{"n_layer": 24, "d_model": 96, "n_head": 3, "n_kv_head": 3, "head_dim": 32, "d_mlp": 256, "vocab_size": 1339, "activation": "gelu", "norm": "layernorm", "norm_place": "pre", "norm_eps": 1e-05, "positions": "learned", "qk_norm": false, "attn_scale": 0.177, "bias": "none", "tie_embeddings": true, "parallel_block": false, "init": "uniform", "init_std_qkv": 0.0672, "init_std_o": 0.0, "init_std_up": 0.0672, "init_std_down": 0.0, "optimizer": "soap_variant", "lr": 0.0126, "lr_mult_up": 1.37, "beta1": 0.95, "beta2": 0.98, "lr_head": 0.0175, "warmup_steps": 200, "schedule": "wsd", "decay_fraction": 0.689, "decay_shape": "linear", "final_lr_fraction": 0.0, "batch_tokens": 65536, "seq_len": 1024, "doc_mask": true, "z_loss": 1e-05, "train_tokens": 158300000, "steps": 2416, "dataset": "wikipedia_en"}
Each number is 200 + 20 x the weight over its row's rms, rounded and kept within 0 to 999. Layers, rows and columns count from 0. The size before them is the row's rms in percent of the matrix's.

# layer 2 MLP down (transposed), 256x96, rms 0.254, rows 73-89, columns 0-95
086,187,201,175,201,208,201,200,207,223,186,182,163,203,193,197,206,209,206,224,254,220,203,179,217,212,195,178,218,217,229,188,202,232,193,193,235,209,180,216,167,221,220,211,224,202,214,172,184,178,214,157,180,214,213,235,177,211,180,210,219,189,217,176,208,217,193,164,184,224,202,232,207,175,193,165,200,188,151,190,221,222,182,206,186,216,235,174,189,195,182,202,197,188,237,208,212
098,189,162,184,193,179,226,196,204,156,192,187,230,223,213,209,206,197,201,212,248,195,186,177,255,186,221,185,196,212,176,183,200,183,181,211,155,192,237,236,167,187,221,181,211,162,181,211,209,207,180,205,182,197,217,206,206,206,176,180,232,213,224,200,209,186,199,204,224,165,244,197,198,203,188,201,222,176,197,200,193,246,183,197,199,189,178,189,223,216,199,210,212,205,214,198,184
092,204,161,210,200,172,211,230,209,196,197,232,199,245,188,202,220,227,266,170,231,231,215,195,215,173,214,187,195,224,207,235,185,218,223,212,214,232,201,206,219,204,217,179,193,190,208,201,204,226,211,185,174,206,215,194,184,221,182,209,219,225,210,216,200,237,169,207,175,192,182,192,189,210,194,201,239,206,177,206,193,211,220,194,198,195,191,243,216,220,197,227,222,208,209,183,232
107,221,212,195,220,207,193,226,222,192,191,210,145,212,175,214,200,185,196,211,217,182,203,210,197,172,193,208,212,205,223,199,202,188,185,174,244,177,235,183,218,215,188,161,209,199,192,185,228,188,189,208,215,189,175,199,207,198,231,200,214,262,207,197,183,201,207,189,181,189,170,185,192,162,199,202,204,179,177,163,204,173,187,200,193,211,232,196,190,198,229,188,246,210,152,174,201
097,205,192,234,196,254,170,216,220,186,184,209,184,225,214,210,222,202,245,221,172,192,202,186,194,229,207,154,196,190,199,216,162,226,201,229,187,159,226,216,213,188,211,235,199,217,203,165,239,201,193,209,187,212,176,186,168,202,202,177,225,201,219,190,194,217,187,217,201,181,234,199,186,194,201,213,197,199,198,162,199,225,198,195,172,183,176,230,192,200,173,212,210,181,188,181,204
092,216,212,198,224,187,178,211,219,170,210,207,207,191,205,194,181,160,172,224,224,206,188,211,204,221,187,189,196,150,181,149,208,226,215,185,223,212,162,187,238,223,178,226,217,203,238,208,207,175,214,205,168,215,187,180,199,194,170,247,187,207,219,238,194,175,210,217,183,185,197,198,189,188,195,225,188,209,213,178,220,220,224,218,206,210,206,239,196,197,223,188,210,198,219,188,210
127,208,203,171,200,194,202,189,223,177,185,191,239,168,206,209,166,215,209,180,198,197,223,206,196,206,211,168,183,197,187,185,176,193,227,193,186,212,218,189,217,219,225,204,209,219,199,202,196,212,263,206,203,166,222,220,219,169,166,198,225,244,211,202,211,226,187,223,181,181,197,224,205,184,210,241,202,199,190,186,184,190,160,165,223,176,175,187,188,222,158,180,215,210,194,193,185
120,200,194,225,144,205,209,208,237,196,184,195,173,216,215,200,239,220,172,178,167,210,184,208,190,176,230,185,197,178,237,196,211,190,190,188,205,187,214,233,230,216,187,189,202,222,210,205,166,203,179,231,194,198,189,212,200,174,163,187,208,198,223,248,213,203,226,215,221,178,204,195,226,229,212,203,188,184,205,208,236,166,209,169,197,227,165,199,213,212,183,181,194,207,212,202,192
097,135,185,220,183,226,193,205,184,204,219,197,227,175,232,195,172,183,232,177,189,229,206,198,253,202,226,181,222,216,197,224,192,173,179,225,206,207,232,229,199,212,207,166,200,204,179,192,211,213,183,214,169,173,181,178,225,199,204,223,193,169,206,198,175,207,188,196,166,210,165,217,201,215,226,207,207,176,224,192,203,217,171,228,209,188,210,187,170,202,203,207,197,198,213,188,194
107,177,201,193,187,202,184,206,191,219,214,225,185,198,196,214,187,192,200,158,167,210,179,156,169,269,186,189,226,211,229,213,175,190,190,208,201,209,218,174,201,196,174,228,225,199,198,173,197,219,181,196,167,156,182,204,211,211,197,203,184,228,203,210,189,219,190,189,222,231,209,214,216,197,205,189,204,183,214,211,200,171,150,211,208,221,226,197,247,207,192,215,201,206,196,191,164
104,232,171,202,187,152,194,192,214,205,210,190,205,187,177,202,182,190,220,246,217,220,220,211,210,194,172,205,194,224,205,181,224,201,223,203,218,192,192,196,194,220,202,216,205,198,214,226,198,188,160,196,187,199,197,194,195,242,153,170,229,179,179,218,199,163,206,180,173,221,160,209,160,197,188,177,219,177,205,245,191,197,216,209,202,178,217,209,188,174,208,210,205,235,201,233,191
127,204,199,172,174,229,231,226,177,195,207,189,216,219,179,182,196,191,221,194,212,189,168,210,167,208,181,230,192,174,192,199,165,176,197,215,216,160,197,225,175,222,180,196,201,194,207,181,169,211,221,214,191,229,186,236,207,211,197,185,205,194,178,178,192,200,231,177,175,159,224,185,208,220,212,184,188,234,211,190,216,164,233,185,212,211,235,163,195,208,221,230,200,174,215,201,196
104,224,164,176,183,183,194,215,223,192,172,222,194,209,215,207,226,179,221,163,206,202,192,183,194,238,206,194,208,187,231,221,177,215,227,198,183,191,190,194,209,225,172,191,189,214,229,196,198,234,170,214,194,198,180,215,208,193,199,229,205,220,221,215,191,170,178,176,202,224,220,238,200,205,228,214,154,193,191,176,166,178,179,216,187,211,211,199,246,229,173,179,189,235,195,190,207
096,189,205,177,185,195,243,203,185,175,201,192,203,185,190,199,224,180,195,185,248,178,192,180,198,204,196,228,186,224,195,225,215,217,195,186,175,210,162,215,199,190,225,230,237,202,186,203,185,248,239,188,187,195,200,210,173,196,237,201,209,205,217,212,223,217,170,183,197,175,206,184,198,183,220,228,175,186,183,188,148,224,213,209,193,213,210,211,221,205,242,222,205,223,191,210,235
094,217,216,197,164,214,200,216,197,178,203,175,235,213,194,196,199,207,193,205,228,213,214,197,215,194,207,213,209,214,189,213,163,180,238,233,162,213,181,211,185,216,242,180,172,178,191,202,222,217,209,183,175,175,209,238,207,178,189,193,210,185,212,209,216,177,189,205,211,192,183,165,171,191,215,205,192,235,170,178,197,237,247,208,179,163,167,203,229,207,190,186,213,189,171,179,205
104,197,224,215,166,197,201,186,204,214,178,245,229,215,197,210,196,191,191,217,183,207,204,208,176,215,202,148,196,179,209,179,180,185,172,203,203,207,202,167,201,241,173,194,186,191,221,183,217,196,219,221,185,213,228,191,179,193,195,199,216,219,241,176,197,215,183,220,209,201,196,232,223,204,222,172,219,229,170,151,198,240,199,213,165,199,185,204,177,202,178,207,203,165,213,169,195
094,209,169,203,202,178,208,225,185,164,179,199,213,207,208,194,208,181,199,176,179,200,157,229,200,158,225,199,190,196,209,205,200,176,173,184,198,220,201,200,233,238,224,204,200,197,202,211,187,234,178,201,210,184,139,192,195,219,183,189,213,218,197,174,200,206,216,227,216,198,208,191,210,219,170,161,185,169,203,184,173,225,233,230,227,194,206,197,192,232,190,219,184,192,219,182,161
# layer 2 MLP up, 256x96, rms 0.433, rows 74-90, columns 0-95
122,198,204,191,241,153,200,225,214,204,202,201,215,183,197,200,203,216,206,195,208,207,187,216,222,228,194,178,218,172,187,186,207,198,175,199,159,208,193,238,228,192,190,190,248,177,192,196,199,187,233,203,196,200,160,210,219,192,221,221,168,176,172,183,175,190,206,222,198,216,190,226,182,245,182,221,225,227,210,202,195,184,219,228,177,218,216,189,226,223,218,160,188,167,194,198,213
105,210,215,186,197,193,185,177,215,260,201,229,213,228,200,187,188,220,208,200,197,185,169,189,166,167,180,201,192,207,192,195,161,209,188,181,206,195,217,198,213,161,221,218,187,174,225,194,181,193,186,225,170,188,228,212,172,231,214,221,194,161,206,170,208,198,187,198,181,209,187,224,211,238,208,192,197,202,220,224,225,187,190,214,225,196,241,219,201,241,189,193,193,157,214,207,213
110,210,200,187,203,202,160,182,200,179,217,205,199,175,206,200,189,169,206,200,209,200,219,204,182,187,179,217,209,227,187,192,205,180,251,206,188,205,159,217,213,178,206,185,211,209,215,149,238,194,167,194,228,155,194,199,199,222,250,198,192,183,220,213,193,204,224,205,157,194,226,188,196,187,208,210,217,199,221,214,194,179,199,235,176,209,190,171,198,173,195,164,213,222,189,219,166
106,223,182,159,187,199,205,209,189,214,180,214,182,217,211,202,172,180,197,195,214,209,204,207,186,184,198,208,150,199,178,197,240,176,173,200,237,181,209,194,205,165,203,210,194,217,193,214,197,208,214,198,235,180,172,204,187,186,184,204,183,167,190,210,171,190,208,213,224,198,169,223,245,171,164,170,197,184,198,230,229,207,225,182,169,204,228,210,222,180,198,231,194,163,186,226,203
078,206,208,181,195,164,189,218,206,190,208,191,209,182,160,223,179,182,202,195,214,202,193,185,223,206,174,189,180,189,185,175,210,221,215,172,208,213,195,192,249,199,182,220,221,190,232,213,206,196,187,172,219,213,190,216,204,195,175,226,190,204,206,203,177,164,174,187,165,185,231,171,178,209,202,235,191,232,198,234,229,169,227,195,217,212,185,249,229,178,207,184,183,181,224,172,212
105,174,242,196,188,183,186,244,234,223,183,213,208,207,193,220,192,193,196,197,205,188,225,207,203,200,208,185,212,191,190,200,204,187,230,175,162,239,255,189,212,198,162,201,215,189,206,202,210,206,195,187,184,150,182,180,209,200,174,204,165,208,182,185,213,216,197,192,159,193,248,227,180,180,208,209,198,175,187,220,166,185,188,220,208,205,217,209,159,193,184,212,226,214,192,209,194
130,209,208,183,201,192,184,220,239,208,163,201,189,204,199,190,204,197,167,204,220,199,214,209,169,177,200,199,206,167,212,206,206,138,206,213,215,191,179,229,200,192,160,178,199,193,230,198,173,179,196,213,215,214,186,194,209,224,211,208,178,224,213,205,231,223,220,191,225,137,220,208,204,206,189,201,208,195,213,214,205,178,224,212,203,210,190,235,213,180,228,182,236,160,229,227,185
108,219,219,205,211,193,218,220,203,248,222,237,215,209,205,203,167,202,222,210,200,196,184,172,182,221,209,216,220,204,174,215,189,177,180,186,216,201,204,192,196,211,189,196,226,160,184,222,218,222,199,239,189,189,217,206,206,213,207,225,188,156,226,183,171,218,224,200,182,167,141,200,240,208,217,202,193,180,223,186,210,186,190,209,191,189,202,215,194,202,227,200,210,140,207,213,187
098,192,169,184,190,227,181,223,211,168,224,235,150,244,226,207,184,188,197,225,216,156,215,197,203,197,195,213,209,188,209,201,182,210,233,163,172,175,211,174,194,193,210,182,212,224,206,202,193,209,215,166,176,172,193,189,167,183,224,202,186,217,201,209,190,176,203,203,155,163,219,175,227,191,197,205,186,216,191,225,178,186,186,191,225,197,186,207,188,208,199,166,180,202,197,184,223
100,217,209,208,228,229,169,173,162,206,185,204,194,215,196,222,206,222,189,153,189,188,230,164,191,187,204,200,184,180,184,196,222,188,184,225,199,185,158,154,196,205,206,220,218,202,185,164,198,225,233,217,186,196,199,200,192,201,234,231,199,207,215,206,183,226,234,223,198,214,232,192,235,208,183,151,194,212,196,219,164,201,208,194,185,199,207,242,198,210,198,204,186,182,205,175,195
113,203,175,193,202,200,233,177,179,223,220,196,224,195,130,175,225,213,183,210,189,167,200,229,153,189,212,233,183,195,162,180,182,188,177,220,176,191,182,202,188,220,214,216,189,190,201,188,208,201,218,228,230,229,196,213,208,199,191,208,236,184,188,199,190,214,203,215,202,232,204,170,190,198,189,197,166,183,197,185,223,208,249,225,197,211,225,193,199,191,167,194,201,206,199,229,202
090,205,203,171,209,167,198,214,224,211,178,232,219,220,213,219,165,163,176,198,226,202,190,171,184,194,188,224,198,219,246,196,226,201,192,217,164,194,191,172,185,218,180,187,233,199,197,192,200,180,174,217,223,202,188,231,220,188,193,239,228,166,208,167,201,189,216,172,225,219,203,210,182,220,207,216,181,213,213,200,186,186,208,165,189,187,236,206,232,212,208,191,198,180,215,235,182
098,187,199,174,227,198,197,208,177,198,227,196,207,223,188,185,207,172,178,170,221,199,176,169,218,157,204,214,190,186,203,210,211,186,228,178,208,239,208,180,222,206,209,240,254,229,206,233,179,199,249,187,201,188,207,181,202,222,200,187,204,214,199,197,206,198,182,195,186,163,206,213,219,192,197,207,208,211,171,210,187,162,176,199,191,209,216,218,239,205,237,193,209,179,225,214,239
101,213,229,218,234,223,157,212,223,224,221,224,205,158,188,226,207,224,223,212,200,180,193,188,178,234,169,203,175,198,203,215,202,160,195,174,219,202,209,190,204,204,197,201,233,198,187,223,179,200,197,211,195,212,179,210,201,223,201,223,181,205,185,177,200,204,185,202,163,185,212,204,234,209,201,202,178,242,229,199,181,151,206,234,177,230,197,202,174,202,220,201,201,223,235,204,225
090,191,173,201,213,191,200,210,155,217,200,228,214,193,180,186,205,212,208,213,184,224,224,197,196,185,210,168,193,194,210,217,194,160,207,216,199,213,198,197,207,246,196,189,223,178,214,194,174,191,212,173,199,215,201,143,170,191,204,211,189,209,254,219,211,207,203,190,205,148,179,195,220,189,199,202,209,223,186,176,204,228,201,206,189,220,236,245,202,225,199,166,181,186,190,190,239
082,214,241,185,215,192,188,173,206,198,219,213,206,196,223,224,202,223,211,186,195,155,196,190,220,183,189,212,209,202,184,164,230,213,160,226,189,214,194,199,216,223,196,190,213,206,214,197,205,193,212,183,171,190,198,187,239,194,225,230,199,215,161,202,197,166,187,211,185,208,163,247,244,204,234,185,209,214,236,182,191,184,211,174,175,183,173,191,191,188,199,196,181,222,236,211,222
123,214,173,183,193,241,193,200,192,192,185,180,221,222,223,156,209,200,173,219,208,183,206,214,199,200,213,215,244,196,196,222,163,214,195,176,197,181,195,197,232,195,231,215,182,186,205,219,216,200,159,185,165,220,185,214,194,222,206,200,184,226,239,166,167,170,198,189,210,214,205,190,200,201,158,198,228,205,198,201,189,208,240,198,233,196,189,193,212,202,225,184,199,185,205,251,223